{
  "d_model": 384,
  "n_head": 3,
  "vocab_size": 4018,
  "bias": "all",
  "init": "normal",
  "init_std_qkv": 0.0323,
  "init_std_o": 0.0,
  "init_std_down": 0.0,
  "optimizer": "adamw",
  "lr": 0.000889,
  "warmup_steps": 201,
  "final_lr_fraction": 0.1,
  "batch_tokens": 65536,
  "seq_len": 768
}
Each number is 128 + 24 x the weight over its row's rms, rounded and kept within 0 to 255. Layers, rows and columns count from 0. Numbers have three digits each. The size before them is the row's rms in percent of the matrix's.

# layer 15 MLP down (transposed), 1536x384, rms 0.0463, rows 1381-1435, columns 0-127
097:122116116157140142106120118085147133152108138154169126135118123134101118138108113150104158129115091148144137133117111138079122120137160108079142135146103109168125132127154113095107117057073106153132132105109109079111121163085157167133097155122106149137115139096180129082130132162100139129116115150121125130140109147146118137139170108149115125156105173117117137123107136179144144077152
109:095125108165127149090129144187122125095111153136106119108148131106099107085109147093156136178062149118157127118126133062093119101109090141125132134138100125077150104103129124144120087146129120141117160140142117089107153103160104078135118103147112137169163130154127113074133144120131138091131144103128141136143146122114126114129083175107138128110121104153132164130137143151125120131156
099:124108145157122130106146121138135117161124148145086141127119177111147082089146135147151117123149130091153143114129143111083139118113131146125117155137102105106135165116146145093115113127133119187143137138149079113114084143101130149160148102108100127139109101162158115098129144104145147140156131127138163131094136167110159146118107129098142136130157157157096110088136100124135099120119
105:125150114112135091158180162081169109153163146153132100145118138134143109115091094124153110093096081143120107144130120129116127075131134150142132142146140125156106093131098082128109151132142112100172095089153134118112119125158132148115168098114132131098186137135151108142117161159107136138168083160148154129124118133131119092132109100135128117134150134099127116130117137117120166109146
099:151143118093142073159107121146136136157118129155084145141137116117148139127142111119137136135109113130114115123158145145109151136114094107151109140138119083127145187164169181104157159109130115141126112158121072121132132123113152089136146149119149120182137138142142130145130110108117088086142156176123134079142125116132101122174126135147120123102158138136113142080147172164132105108149
110:146141124167091100100163107152104113166122118116134170099160144116152146124114082151146139149115136119159144144111121110081124148132147123119133106141111140088131111132177149165135152128127105135064139136125146098099148093156072120113103155122087148126112137163104117139140090084112172164123121093139149091095188127112123129113107135129091108145134099111095115124097119127112133105154
099:136130095115124121150172126139120158169125170107102133155153092116128133133164092120117147108122136120101151137137137149152137132128172124110123135185135115124108109104091115165128108102160126147105117156095156121088117146128171148111138132093128083128145131110142130146151127134108110160091177156145140136109105150099152131166136174159170157128110145151140133131147092151153105132113
102:111086114120169160142097143126119124152159108087149111111098126115100143170126102122142120140166108171114112083134139145149118123164092134140138105152101154147156120137170115106163161140138135162104157146131096136103123128113093152126141145131116118130104128136114132088104162141098129144153174050154132110145138131104099168161117146141106141149097081158087178139133115117188139138150
089:136140127113087142132100122107134104145134078150159096114111140153136132108107112112129122142120104114111081137138163123123091148085138120129110133132119173076101140155135142152162080127132165146123131140118116152144158146157128127112121119152089134139127141139097122151139126137145115113155143120151126188114094132113096166168125158115121150141130123128139124135135138145079165136129
094:092146104153108122103138135110166148177082177146147134122167146132122114128200109125133166117137106152127130134148113162127120110138138115134136103094153110090123123147153133142148153110112067138097144123122158135097173124156111136112131122135100119107151134123135129044132153147110148109146120131137160120150105122085157110108115182099152112163133113142081156120112113124156142115181
106:122118122137132139149127126118100114127154122129138096119154126105135094155119168076134133139101109154159103110112113155173092136106114147129098150137143073148124101121114136150151143118153167097110104114134130114154132170150108116156143113152063122126130110169160165134122145158141125117155182130153138127123125146070142137123119142129134120148134130191136098085116114105138129090121
096:139093144079147154129180116130099105167166153097129089130107164091143106113132141145095116113122134137074133094157094147144144129120144173162142124168109123086103134135137125132078122143168146134111122117141176115104114144139117124102171113092126109139113132140128143149097130189146113118093172087084172141116133151118119111122096137145108145122099146104177118088154127152118146176160
086:126155161110066133122123123121124122119111091127093091157146113150133134126156136106150097107100131147118112115135127096112137120135156161122132111144134130120096151164132106157124121152123169137099134132083121141168083116157151126118128136121141122131146142131112137096114097130165172132100151137114200087125134152085144114140095134156116174132119150139121106097070165155107133126129
097:122143147154152127121153124161121187145078138077126093109139128094134162118130121135144124135128109110119142153099095075108111088132085127150142125134108168091150099173089151109142146105068142106076120110119115126131125173150102112088103119133119104117140157119088107169125124125167111114088131107110122066116142148151140097052150147107145135122119110103129119090097117162133151179108
096:149157140121166114106119115137114143153182120097144156173130118161141147143106098162094137131120143122168112102102142086158130112139103155135121118114126141162133114102110142119093121106103136102113158141157143149092139123122182136169132140133150157147125134130087088115124137110097126142126140127227134115126137137133174156123093154113143123143119114146121154103090187136125129139139
109:108155179111117121152127082134124139133130086098128130084121101180155154147161110117125124129159092132141127116123147118153124161124114123165144103122124098146143145146142150131146119139132165136125161146147135134113155137133122137144152137111154089156116132145112109162176139121121111137118138122081085127168127102100154114130136077139102145155090152132123147131152128114146115099110
104:120136137161163105086102103112157107113147167091112140126137130135117121115086137103117171141130144093140118094115129121076096129119146140152125136161158126123158088101137102152136141055117139123136141132126159105117117127132146169128112135100147089144132129165134099171156121079150101131126147135079113078092111114132138133098111161111111148154165155158136123109114117114153115072121
099:154178085129096121133108116099175114137140150158094126145078147084123096127112148095100122138102149129136069098110113123107144131078121101121107121114086096130160124167128108159124097155127136107083114152139147142122089119153124110141122120123141124116155154143145063107157139105107109128150142116121172098103091140120114138114131119163151110133153193150138113139120147133155124058108
087:169114131127135093178116149102147131160116125146114130096120127093097095107129111189092120096135147095101122115155128137102115145125122149118158093100133150136073127171123139144111137129127152164136135116132132151117159133145141158145143141133164105113123127129134107118127080180110138161124123120166124131081166132099165099129158133122154132117119109133146117144134127132168178100144
113:128111096140077152139130155124125119133151107082081146108134091071091095137113156139103143136146132092157143143131060148125132174151162144078129096166156110105163105150083140153088137144157136129127123137131134093125113161138141127108150162121149116101154170169108130137125144150114118102103122107118121127148142124090114134158166089117151163145132144130108145087119124077113108154131
094:136102116114128143135139082131117111133129146145162096146142110118166097168106119114137107133112130105060126082117158150132103087111111139140129143141151115147137118181161103119118142156136112137130124177157114128108132104161140126153125138159110120106155137145109141140112158152135120134146140129111119126094154096090115110132110099118178113163128135193142151158130108141125097110140
098:112134129083123123115106133120151152124149172122139109150113127128128139146100119147143180128091110119124094172154152152177127109127144161109103161110172098150145123116163105128124131104087108091096184083127172127109102132114109137147148099103118114117153145148136134079120173148141117140127123179120173163124139121175131126141132134090127129150116078140108146129124093132111133116100
106:132145129103155194144123130165122131100152111149133142148120150120169139136089190136107151155133072138094148102137118141146159130092170135125121171151098115101187146150097149135099129104133133108124089113115103115148119137129170125113053125132115124123132100144112118141147135147150088096138120091133131107122130137123114107170155105119110093106176126159133111161133092107124140123111
093:112137135164111126120163128100111125104124122111136110128088107099132123098131173110124172124120117137107074133150088169163129099115134116147135141111127127133121129170119143169119118167111184131114140129160155116114095099120091092145089130125110130139091116148126118138139128140120111097190153125109111144159112152156125151115133108144096111153082133108136127128102146143155152164116
094:118171134163118118125134127107158095155119134151142153187148137129101127122150141138116100180129123185127129151121155175100125165155109118138105133131141090084121137165151102116152180101141103147125176120167176135089098101101096164126152142092124134128126104135113119098122136131108085133103122131103112164116091122142142135134166113120104140163138111124141137127106131144146096099152
100:117171149160111111116106057118158155131126113101096112154125116144108110145124129152153079120148099119120150143105107148132196129125086123157145073088161141128151128129109124167126095120128100093141173120142132114127160144111113101148148103114140129107153137150080125121150097132145139166112141158108158072146112140147138105139160068135113130137148166144155109103110111121134141111158
117:124116139133163119140171113169117093136078154147141148116122132094140115156106136141143134107140105095123152132104134113148085140114134130128125164089118140158136173132130140136112093110119153104106106113123170168148146155114141134120120104092116158167111105152147116129146113113119144088157140123154149115125087142132140124159103129140152142117143161130161116148120146120138110086143
097:149139156187140137162131103103132120136099116090130128200120145140105102103115156143137098113114168122131148093096131132115117164148101108143097132090069106136171125120133135109125115098129117134124159107135089121116161174119102137123090117144111130158159105151140153116107160118147145136115117127156103186153135154111123119115144118113118114160126143162131138138137114114146121176128
101:113130130158118167108103152126103136125112198122113118162104133142139140140146159141113142105095101154134152097120100106119130121110099100136128108143132124147112146153145099109119119083138124117147146123152151147122139126148159147082138135089144136107172138100105094110131188135184105133094140129106172128118137171122111135198129123131155134181112157141120126146111129132121127133120
099:149114156182146162107144133125129077191089166128111083119138123118097139153161146071074137117088134137121143079129101131158112089108128159135134146117108123120087125120110113132102157152111108122093111124181163134114172139112104108107166117148121141157125158128144148095084125150167095127138134095121126094102125116132135126109107156131120089101118143111136131106148128094148142127149
100:075109171138151140106119149137142114145112099139134115153149106118154141142177115149086146113123077110121139134121162108103130105167130136172144105132099157090087142154140110118134167120163127153110140167128138162157092103137147084149115122158103093188160103132136129092082154095170092160130141105118122113126158094105116112135137091131102134149124096166151152116134141048137081132121
092:100141132122207118122163106095120106112170139133070136168144102127118065150090117109106106090149127120150104096119114123113114112103130136130135117143089118149125113101163157140128131133103150113087113108147124090139112117113090172130104174178121110100156124115133137116114151152113108148131119162139116129149153129121106119114147164151105131109116139102143119189150156132119158127121
090:142170118134161136142126107131163130106135094106079115156124158125131135116118149150168146106146137163116115125129157182113112116125115100148108101102141094111134151122091115107135117142169127119141169131109116104134154127109113122126071135131136138100122085163184121110097134109055100144156129125126108155105104118153099104132129108172096139110088134110140135138118120134146165176119
102:137154101155112151092100124158137158132133113089126121132108086170141106119131141168120100105128111156105152142093111091119091106157131143125134096138111136120152186172145121153124112091132108131135155129139142121158145130169148076143120093145108104122193172112093179116186125137140147142099133127147116131110133130151169141112160131089119115074154131118152130134126102075121105174125
106:140109130131171100120144113129109103150127113106145170155156148127100146150150157097128149167142161122130114123106133107073100086103109154153138164141101137119112155117139099141145099161108119122123139133121107198135121125113108137141117081151088135120140137087169133164119105140153144146117103097168135157129110107087094126100153151129108141118086115140117145142056097077131159162130
102:131137148144130104138154119125153071116112121147133131051143098127101162117137070113123157137137170122141170134060169117119136153148177132141143102099178106159122132070104164147129119113129141108168106130148163115117146143123101137138110132112087112116128108136151150174128095078135180142119128159113137117132109097159141109109134137097130141116146112126151050131162111136130183155116
098:132127155130132117176098132162090145146165150122103136109144088127113162170155141157160120111102126122099140121076128119160130132142117139145107134123152126157120123132099168173135113131152114126122177163166101142114108142124103119133133140168097110116128113142126105140180146134122152138162131123103140110149137129100153120116127127171146120102124153103147119151110134103149124124107
103:111129107161104177136122117113133140106138156134159099120123123091086091128109121131121137132137165139136189118159128128149132144143110176114105098096122147157135125121134127164118143119083120113156126131123121142147121097148190142149134148139158161130098155137132135071094133121100130150128135123161121160148176110139153139118113194108130114109152060115113107107132114155162109142152
099:140124100123054141158179161184136122130122134138118125159092109167175103119106163134142113127162161149179149125122145090122146118103119125103130128128149122115128103135145136163115112138098109124161130142122107086094142184122137147123143096094120115104100154150128116108109132106128161147135119153142151126148157093130095103112138095111134127116142076136144106080098175099142113135123
088:139117110107136102134109118141147164138138086172116112125160125134157105085162154103135087158111119107125126100142114143136178107131171141125091084130152157142143104124113103139131111119124108095079138106148101150125122126095142150128120154107089119148159105124103137154173145112154123142124131088134148155156097086136140130131129143108120080075119125111127147131145162130155138085133
098:154218124139138131129151090128108136158111119155149111110120102136119143150094149123129136164110118107119140087119129102124112096128127134125188116106165131107089109118132128132135150114086097111125149130171126095083116121131133108103117119119096160121156094154117141109143111146144127146099133098154149112109112110136164113147134140122137066112111147135151132133103119118138157136121
098:141131124152127106148096115092126157107137120129080119112142091138131112144150119109140144140143100093129149168095113182125099116174110137153149071138145095149099156120137119080135108151133110117143129141152150140130172129104102130121140110121115131110149129178074112148154128144130145110150139139138124123136132082144126166092088152083113144151153123111076148119100107164111101128150
097:109116092158143120168107133087145146110132152117126136095089083096110141156149113139110116134135143114147080083149105110112100102132119130065152143137123137132130174152136130161119147144120121131091131128166130140118138128121084103127095116132129143105129126114122128136143125126092099140129104119133161116118142130117127127098131111122150125137141105166117126142118150085162128151140
103:168154137113119112122116141186093135126101126122139110144165143119108112117146166100147126155113119102132170112100115113132138116067075154172161141107136133096143084146135148149140130112141105160115124135111125117130141128129150127129102119108165102152079166125097112160095120117135148172109115129148124138160092130132144141104107128171100114091140167125103125157154070107104129133135
101:103141137140147168107116114126143193125118130168110118152172141154138130136160141144105139160180136114164141114126154079166123091094133165138176128094121168107122152115135155117162100144108082108123078160103108161114170094132135116159126106125152141130130155159158133146154134127151126100105094138122182107144093128158147174080136108136134129131145125162127130145106153144123108146120
106:213128138161115137127175133068105103117112157150101118079160108148154123131098124173103113119157135140132116091091199142106079129067154106144166138160113138126120154134128128119108142159077108140145119128119137068103138097142148150126150175145123171122107084131112115088087064114139133099141104154123097149104136104150120122094119157134128123128104134130136158184157131115134110141123
096:119140157127108129132112118119159083124165125141108104179128137112118142199090130134107121121170151102145116152094116120143151106104154125133127198106090136107111124121160087142152118090111106112090135123138162134103139148143109126124132111132165118100113175151144136136147135137092140121117109126135097139108110124128144102131142154157112080132118101125157167158118180133104131117145
091:105166154125101157137158067108146128131164123092102111126147131109115121149128185123131148116127130118129086111148117175147090106081129115131152111110147108128127118139157109122132142106123127097102152103124109100121121131113148110156105128107123150117133143128180148092108131164119119099111149164168130152119107110158127135127150133134093097143095070164189143140109076140165131144152
097:086146113125139166145136131126094087158108109121096106077146170096152147150109142128130142158097068115123116134111135132116140145103092144178116124165123101143123164146178125148121167169141106126144145147158150161082146143128094083130137121154113147160110127161120106131102153131112125126142077149114148088133161118101121131135114143130189185136090124132125162165135137139139131114139
100:140155145135166161091136120135125130156127104147154118144149141123176144118120097130110161143137191167154148092106158107115163079125148161132140121116114126102158116109126126159174101094132112173122082130096102174104133112142117119180132115120098134121088105132118104138099140159082152147122146142110097160072140109140137129125175130138121145126136143183149115106172134104137139118154
116:104096122098120152127086141127128084129110134075109110153156127106130161176149144124124102171115147145148153103117119139109118109102172132112171135138120105110148162159131125146142127122113113149139161101118145143140112121134117133139120094139148152165099084164107158135133114077122115091088107116131166128109137142140146148123127131138130084114140155108139117148160102160151175181166
109:148130142135109161137197121140137133141138118160120123129086185129120100122117148113133138147111161085113113124174183123105097115163103133149154112098121135178157129103090131137106131105097140160124121150175133107114089106119118146100158123157088086121098120122114129144131108172114128111135095121145123119132145124116148099129132171131113159086130131105121111107109148157115170147134
109:112135113123147112076084127119104101090137135100120089163144126166165130090092089107147128141134115113105117132184144119118154107165174092156121113119075165153103081137136087113132110147115141157080138095098099103092135124119168110115135130112121100124155131104097102088134168145143122134126126130119137154130137111136108137139100086141148116160094116113128145138172140164086139144145
105:121076096136133127136083169119117127130142146141107086146114149100160125150129148118092144156169126146120133109145131108131126114125123123148120109117119129099125111131125141151123156127133103121191130084108164127145111102057135117141136173105139136145135141139165104134096135112165113123133157160075149166134120076118133127144128132135132129134150125149116165119109118114149107114146
093:136140123081130094121154094141134111142151131133093101169151116111140102135145147125116158109145174049143126120123149144153128102107169092145156151139128121110165143159091158135126151135145149138118131133153125163146172120124143174122125123057114125071169147134134121141122152148118136116130168109109150127106083111138155107093139125110151140141101150093117082099110152089128124153120
# layer 15 MLP up, 1536x384, rms 0.0515, rows 1382-1435, columns 0-127
105:161064118129094107104150158154120127126148114110119142115104086169147143121110157105132160126130138133151184155101140114138126107146179128146124172166151168119152092076131162133138150125142145125128161138115125157147139087142146129159117116106141128136145073143111171132158089111119125147101145098102130161109146123098108115133137137085123139134103117139128145099159123164141138159120
100:115110064109137145152078154146128187118145112114180113130144143105144125168082134134097118157132108184130135108127110108178164109130142106127121120127152153142143094092124128145169123125106097149152155171097112160137157140125128099107143149142178103144088136122129145156117122146111097100098123080118120172144126108134118139126163125123179126107100121109106150155134121113127146118158
101:141129135132145142107091142143132095093116116136125101119122099119141117116140125072028146097134129104149136159143150133106136102137122121124131112143128118110161154119122119109161150123111200120084118097130112068136144108161150138131075104126115105129129127138149078143120093125118153150121089153119081112129105147122139141147131148125154117154107100125096125113067122131102143100092
104:101113129152158101134127137140132127066139159129109129163106086128141116123103138134103137112112148154151156133076122129085116121098107115089089159155136132140110106135106152062121136155093096122105069117153125094151124119150109105103141119126121110131120154083138123131102144095142123127172124117108149098139136131125114136104108171153148129097145127144103157112110116106146182095147
110:133090106072116124151133189131130156122130119131126150135132093156128146157095139193087094091090169121151110123110112112137144085161161083131126142152128110147142111102135164132125119163140115135117128124133123169150134164156114149103153126123154146113144165131090111171122158107162124100111162085109114147131126118153112135079074092091142093085173141158138147111121138120171149127124
103:141145134130124149125059141142129163112103102229120132136165154123124126123128126136141186158110113156157110122116128141137118146070126122160099155111114146112124129149148123137129149140111116134099103100122130118125108101146101144126104108130136149145120152120129130137162102129101104158066108146169107118150089090089126138098113078146139157106132147126099115101171117091117136110097
102:082102129102150131141152174114143175117116112126095091088105162171114128136144118167106157127142102117117126140128160104126107106134081140117094117115126137129129154125118123059119129106127163140113132161108118115160142144156142101154106156138128125087174100136120118123137129130135121145115111114098153137129124114162125148138148109119178138159121149117149122118119120134125133164081
092:115077091097115143145170105118115127108128103113140129145094156105131133114094103130095098161154119113104142100086145102114116144162159159122092109116152134145136115091112103114152165110121125112141133129126113115121139121143116163128150116100121093119173113159118118095144129119128157148109156118118146165117140154128106140180119095107156153104145099121138107147128115142148136188135
099:114107104115112094164121093126133134146140137147122120122120083195148148088093127172150125158120143184093081174099126128083139121104120102131129163185062131087152137125142169096116132132114156106100107088110114090169143132133112107124133103160154108109100099122153132136120115108064121129091079181121112145116112107124101143124128104130139102120132149124167114100136115153081129127144
104:103125129124116143144137134141116128108136107180106148135107119143161067135124154139093112154100109128135106166135122142119106121120158119160128109117124154150127185148131110106115156133119166118134093098121125114192157109154143155127125124158138121132139124150114102151148150166112120097128117132133115130129123129150094134126116121153153099147121086142157120146105115130145114071070
090:141155135144139132115148124119148149090150107141118143158134076150132091116104103149160158145142105102129147127113156135102135095143099086066159145114118142160135134150123118124180171140142157130116146114153094155131117099113161158144119128135185153130156094112096106113172136091102176131147136130176079125124161147102106126107140106128153111139124084145137119197108160142115132147117
092:174096106113113111162152118129115121105125140113153116125121179101160104141092155122125134139113156080101098100150093116131136165109122150119096110181164119121136155136136167149145167164167102140083104124128141128119165182138092156138141143159138138136124147107095098137160128140106132141157144094158105134138121115137147130127152118111142110132153141115128153129162161120136112114161
099:151137100117118149127164148150108126114161115105118073131142149132133127110097111135102123125117143175148133108136139071107142172120141120143124112119108132101088106132088143127147125118123160150122124127135065114159139127128144160124105107130158152134098104126102089154127109130122151129141150081123103100174149168118134110130162104060096174106153127120105118102114169123144105141116
097:146123105141068122156117075121155119111147136139120134098116142194143139129111184112154148144123122133098130182156120077104134095148151131084115120151145142088138101162161175125141139147154189094131126092089144096184098079157127123125123128168121088104157096138121128121151124077119147122102129149085100139139155134129108121079133105189118103129134136103149054159117114106108135135126
100:118108080141101114123137141133130095097148161124164154175116130119086083103062132116157131110120183121154109121141112130120158121110133077071131165136115120102141133143137121087144144132106089100130089113125110101123143108127129131151113151159129154062135107167117136088106091139116143083098115138162147149096133143122113120116164149115125145127132076116134109119125124124116151129143
104:113067110141110162106142143129135128123126137129084121123094145154099144143154170106108142100127127123142061152140164115150161150123155139107117167120118157143138148153104163118121141191136139131080124119094100143121127135122131141144138149143175116135171124127127122114182123119145111122151120151147105132124088125104119136168123141119143103142116136125131107117100124135129111115127
097:166104170138142123115102104189104135112102167145121110095120124169113136127137138146140152133138130042122119133133144093123127109133081131138108133152134218135138128117160180107167128124132126111168164130135164153103114138139129150151157138162118135092132133083138110118090097116154157159134112120121159158129110078144093115150136173143161125124131092105136139122118075082142138144115
094:111113138103125126131172122131083106100141118142093131156115157115165141139108126162147146137091170168145111132161154162156127122143081124118121125156112120103139137123134150140089150176156118118139150140112119087126140146149117169127128066117151150136114122151102117103128139144123144084116127158130133104130106128107086101151109146151121078091178119114102076152136138107107097126144
102:156102106091108113115130109128089130105153149107107078127156120125110156103115133149085140095113130106128135123167112110121122119156116099105124173151143105110147105149120156133116133148130144148164133129135109116140134118132139118140143105172157141119121113090112105132109106156127087134132123141098098134154163116138138123111127112129140098111129135139167086096119221102141152112100
089:147131134104094130166158111124135119148142160193115145156122146148076165078114084157105130136152139147189192117133126125153118139128153129148143122141137135137134115123126113131132110115126125138156130116142121123128130109119133194090131089092138108130106085106124104113133117100154130084096166124118129135154122124124111137158150120078122115094154125094142104120108106111145142139152
097:122100132138125106130119115144136158099115110169125120124169118128172114097118109103134141073157165110125147122129136105072136105110122127154106126142157164120124140088119144135101154133106071128168113083152128103128151107110139123164116095133146074156151123117117119129122098078102183127141077145135090126070140111092121123080089160127107123127147142165144098116130114123103154121147
097:180094106150123126117145153123122125142134142091125097136170125119097135098125156118118108152181106119136141134177102098120131171135130139121067111139143111143108134137177107154118126116131130148088153134156156137114129127153162148130154141094130121120142140130117129091157105115144107118139100131110104150128122119133102138109130170127200138132147151134104104154098135117160165116113
096:143141115122155134120110118141143123126144098098147107127100169162124144131127111112130131135159120120115177136132145121093134122136119100102121135133123174160112115097121113114168151115107066170125131135108134129130168086126114139124145139172111056092173141096147068116122105094115125150129109148150132130154127130102114163095126154168105130136129098136155148144152086087113130105132
102:133110132129126112124158155182140174127142101122132106141120094198133138162095085139085109137105134090118107183175136047105106139153121148134119128118159170140126093149113171119118145150110123159117135127138139139115154131115180144097099145110179097128140135129111113152144101101125151114174166109113142146162122153146145153065120114155124154115150137146120119163121093174146128155107
103:153132089112109126132143127113135099115179110148133149142150117133092104151146180142118141137122159125138102118154155121104107087098168089120108173133104129094105095107132129118148157106153136118160088097120129121131112079152089130072108110094118113091120113118158152090126120126134139148097137193151141102114130090090116117167186131100164141104107149142139124156139120078102102107159
105:149126114112126102125128149136097160106172081112124113141109097117076107142114088138126160087119145130153144134163123117100152178139104153128112142139143139106144201138120114085134122140134118111101087136115148104144144105140115107140133083064099105151156125115082097136132136105142140133134132156129122149164155064135101112184169056112146142155131104098094143092073120096116082148183
090:131117119152130153173131150171156103127144146141120087151129082183112114130174130166091182093062130113109125157134142093137145128100121136080142142163094156135136116126178119157158162152129151128126142140151167150132131124170193133146165100106172128146113188076094138126162148134139126107134110144095144092115141123134133146114100162143099115112120156133104141146104114144121138064090
100:152115129149128133124126108102140158149135105168109171154158108142166115134153120146115148110176123122149181138145141082128124127111128110150102123123105106157147132108131124118115135163141140121176134132114130111167157090155141095104147129095108159116156139122137095125113108091095135114132101145130101114112157102132109161082095109140113147121118146149138106150085106115074128097126
099:109070090102105149115137116130160163130141119149129144101108108185151136132116129106152136115121096113157132141096162125105143092130168137101110122154051147129096109153131141110145157108105117102147103167120128140160151103142114155168144124146134127088113116100119084129167146055136160150109113129144126159133129126136106126162105096118118098118131151135102116169159118092080124153127
099:133110125079141118116135188177120141136144143134127124174153088202099130068142147139123090132123108116170156105132133126133137136105086116109122148124158144129105130125107124129114090130174154104132153101147089150175149115141144155123151120118109113138142141099142118096159124140116147095154124103128169127116123123137134151121128157158104175150142070140116134074132142167149126145084
098:112131126180113111182136140154145111100090112095117097102178096115109114147097124119126128102147145133091156101064140133120145125130152128120131144123090135112110136159129171125166148137124105154163094096093152121085129112146140100128154077078191105171161085129128113122146120133139114168115129139134141114112181125108140157110125101087124121107165094108062165137085133121120119162161
102:122156143174106129119142095143123122114146104141152133172124133152116167118106124138128166088128123144156115136116136125102147117149130080154111135092116087104114166130070141102120109124170067121154144128137082110136163113120160099155129144122136107146133105151137086105118147123087090097109148162129083165147153121142077131138141115144136098120130136103086118113152081136171125144161
099:125123097068165118127127134104146120110128112163100119132121129140105094103114089127141128154161132134135124160183099124141150122114108114111107114109100170165139109140113122121165126118095108121111096130066142155133122128130124104152116137112148117110125140062118112121157116115132153072173074170112147157090134124122140149133153131166103141163138078160146104114130146144126142097141
100:193129142090172129134158128166108111093127125131133131164119090120138172133092099102136160146148155081175132155126138128160130105143121121125115110146127151096157128131109140119147133123081144147101121097075137105131151109139199136139112158134168089118111119151162130136148130102103112154115103158116096120106127131118106109124136152139124135114123081173132111144114129146105163124099
103:107110127104137093115115117151104139124147142136086134137147094169112103158130141127132128135130118154164147141146131162155146124139077127138116154141170104109146119103108154124171119128123131122103129147131135153095116150134148077120157120098113157117117134113098105130135148134122087117145163093131103129111122149130148112144142131136166149099175094125106143132125154136190142099093
098:119097124100113129121150150148103172133113170147106134132109138094079130078129143128146160122133116145156131141158129120111138123123194123126106108146181115144140149115116142121099146159137125129119138120121120139134109121164120105120150102128116120118087091133088104120142129125111126104123139109144122125140146092119115138182133170133181107104146103133142135135112142116134129111166
104:126145107118120087139154138131106112135169106140143120114136137139127121119089102117128140112138113146108123150140123125122140075099192117119139134146098136098125146146151169138182155173128140160135116082118161131207122127163099189098122132086136117131160075132124146142165117108124163112085090127125144107086098129094129119081125125094157145130170119097131069108129193134112137110160
100:116129063104139173151144137181163119150165093111128091111142138109114132141161121132133134145162117114141134110127152104093098128145126123135120167107089123098085153120162165126133163098142136141149136171106125126147151109127110132102144128140170129112148120152118107172126072125075125134096107107129081118152114109091117142103118096097139135127114090135154134160154133139144138173121
094:128114136143118185197156162131137139080131119113124089144114142085078126158098127114110141099152108130096129176129132140106107116109107143119126138137158096105113137111133122137113141128140108148138125126137126118119164123110113119115167169117155168140123146136113125096105134136147130149117121183109146124142132138121114116152113123135169182118095102158177129143109097129067141142127
107:171134118111083146107126152150170170131167094110104161120107169146159112125085178115078141137145140117140160136168116082105129126095143130106129157161156120128122168111139163106148124119146142090184117095099122104141181146168160107154130145119149083148157070124137140138132126080087157163083115126124137178141125122155087120105138151125112135141135083157128120143093107117113131132081
104:106125136126127124128143132169156053137129106110147118151128168153138150103126149137160154136157138121099114151121135117142106121148131119118114159174102151098120113136140158119118145103140134134101154110083138128160132096141112148116127087134099133102067098100100155071133117147133132137102090081095098186060104134085121127115123091132106126111110084152161160156130114113099145144132
103:167103142112093086124154159148148163086119141125146113156147147138090116151120112123100121131138130135128096106104117127100128131115128128146125116102150146146108126092118135116141134158112124136176084125134131114141155175170114145135133112104105135145112178079139092156171135138144127106116158163127166117086136128146159112145132107106087079113131090166109119126138107125166134154102
101:131124163091110162143173107140131136110128128139077107130125163124110134168102137115109154118131143130149120194131096091101114131099125079133129124164132116105096129131109155136138121141100129110181101161092119114112111153116119149171142098143113142143186113105111104122122134114143142129108138152155133137084146136153114140131086092155116089106155110110149117123164142103104158079162
102:149112148133120098140102136097159145091143119137122172157140122140112100135115090111096118088123134102161111152159119115085161101138139124122119139177133162131092132156127148133100150099135146148114175114116134112120126108156126156076150121130132087086126131127122127066118144126119107106135135154144100130134141106121139117130114124153116185121091146151128155129118088105155202117114
108:101114124154119116130137150119131111115179094121106156132087139144126118143089084158125142138126130072110157144135098123121096151157147120111107110163143138126097149088105140149113080138140120131110160117170144145138139135118150120142140133109141114119171110114138144088114135101120157185134157106123123138146099116123128113103123130106121123088141074110132177114112136124133188102134
098:163134075139091160094137157100105117101137146153093154143120148158083105104123134135094132087098114128139131110157121114112115145071164131151098171140178132108096160145104141113139130160092113104120119100143140118108145158131104110137145126137113076095120160162100108142141104122128146121151144106141071095078119098108153138111162160108120124089128153117058160133122109082115141104105
097:122122107096120140125110131129117175159150078130098113122120184147115117114075161140084124144139162114119150131191133110055135128103146122138101126123115109155123118128140163099116140138171118139118127090115139147111125132160119150147134149119125103096112076119155124145112142099100151127135102081139124200137159121145121112125102120164132168110125144100141074137149114128113134093142
095:125144120143104102126099129164146153093143119134113115149149101108138142099129083128151181126127092141123189123112115105105147098138118103123099150113103159093118103093151170118201149083113123121155106088082127134134118082133080138114131135179150109109131136095162146143114142134103142162166140133148109129119117117120093118094076102118084169117149117127158119155147106155125148128146
096:115093137097063126133140119152137111128129156147158145124108138125059147124127149147130141125153176092140111129110115149157109142114169093111103143151138155129057142160134141133129163130074133113130149117137131134154142134110143116078140174103199107133154139115110122082152116116103178097085106125129129150129110115140099147161092123113126088113117114138106068129110156135129132099104
101:116124098104132126134142149141157143135106092125151127125158142167102112171123152172120159100121079141102142088125153082117138153090131135139078120120144149139110154101135169136131132130135122113170107165130162149133126116149128100160134132097125145150155146104122089134137116139136159126145086131152143141121153112119125131104099099130158137091142093152130105124140148102109158141137
105:168120125140114135116156173153148099114155138126101157129149128153113094106135113117136186113107142068124128163142122161083123170140204118101127148124110130152101098121101105151134136128147115145134127141111158129136135115122114172143118118125182104172125131118112111140136087148103120168103119104114122136125162141141148129085108129084125127117134157113131108109096149156115125148108
105:175141118077151137100124143175135150133116128126146157133077132111127143125099123145093104129092134137146119133143118094132117121094111157129107133129163120120163107159140139132151148162169147140173100147093113107152097073158138118116136138092140122128134152132071094119123143135115160120157117119149145128120135124141146119116147123131188135137142139144142109146146163135117163183105
099:146136121096145113117177118115151121165113103127155135111117128156139107133113136125104160119119156149143120142106157122120108109185136119135156153167144151133141149120145145136101132088128171122123123126152112126152136123127141152119113120095131052089117110139109092142149123139124130133117114132173167081133181145097112115108165068078157148126114123108094124119094143135110096104093
095:099097084151104150158148163145168128121149066116132137119145138126111084133168090162112128113143097099161093103110188121100151145127122116136115154128131107122132144117136122134150151113126096122114080113097115123154140162132157120176148115103171125163147149103130107145142105134104101123164095125143116147111107100111094164149140104132158171115154111108105137102122111118134122113155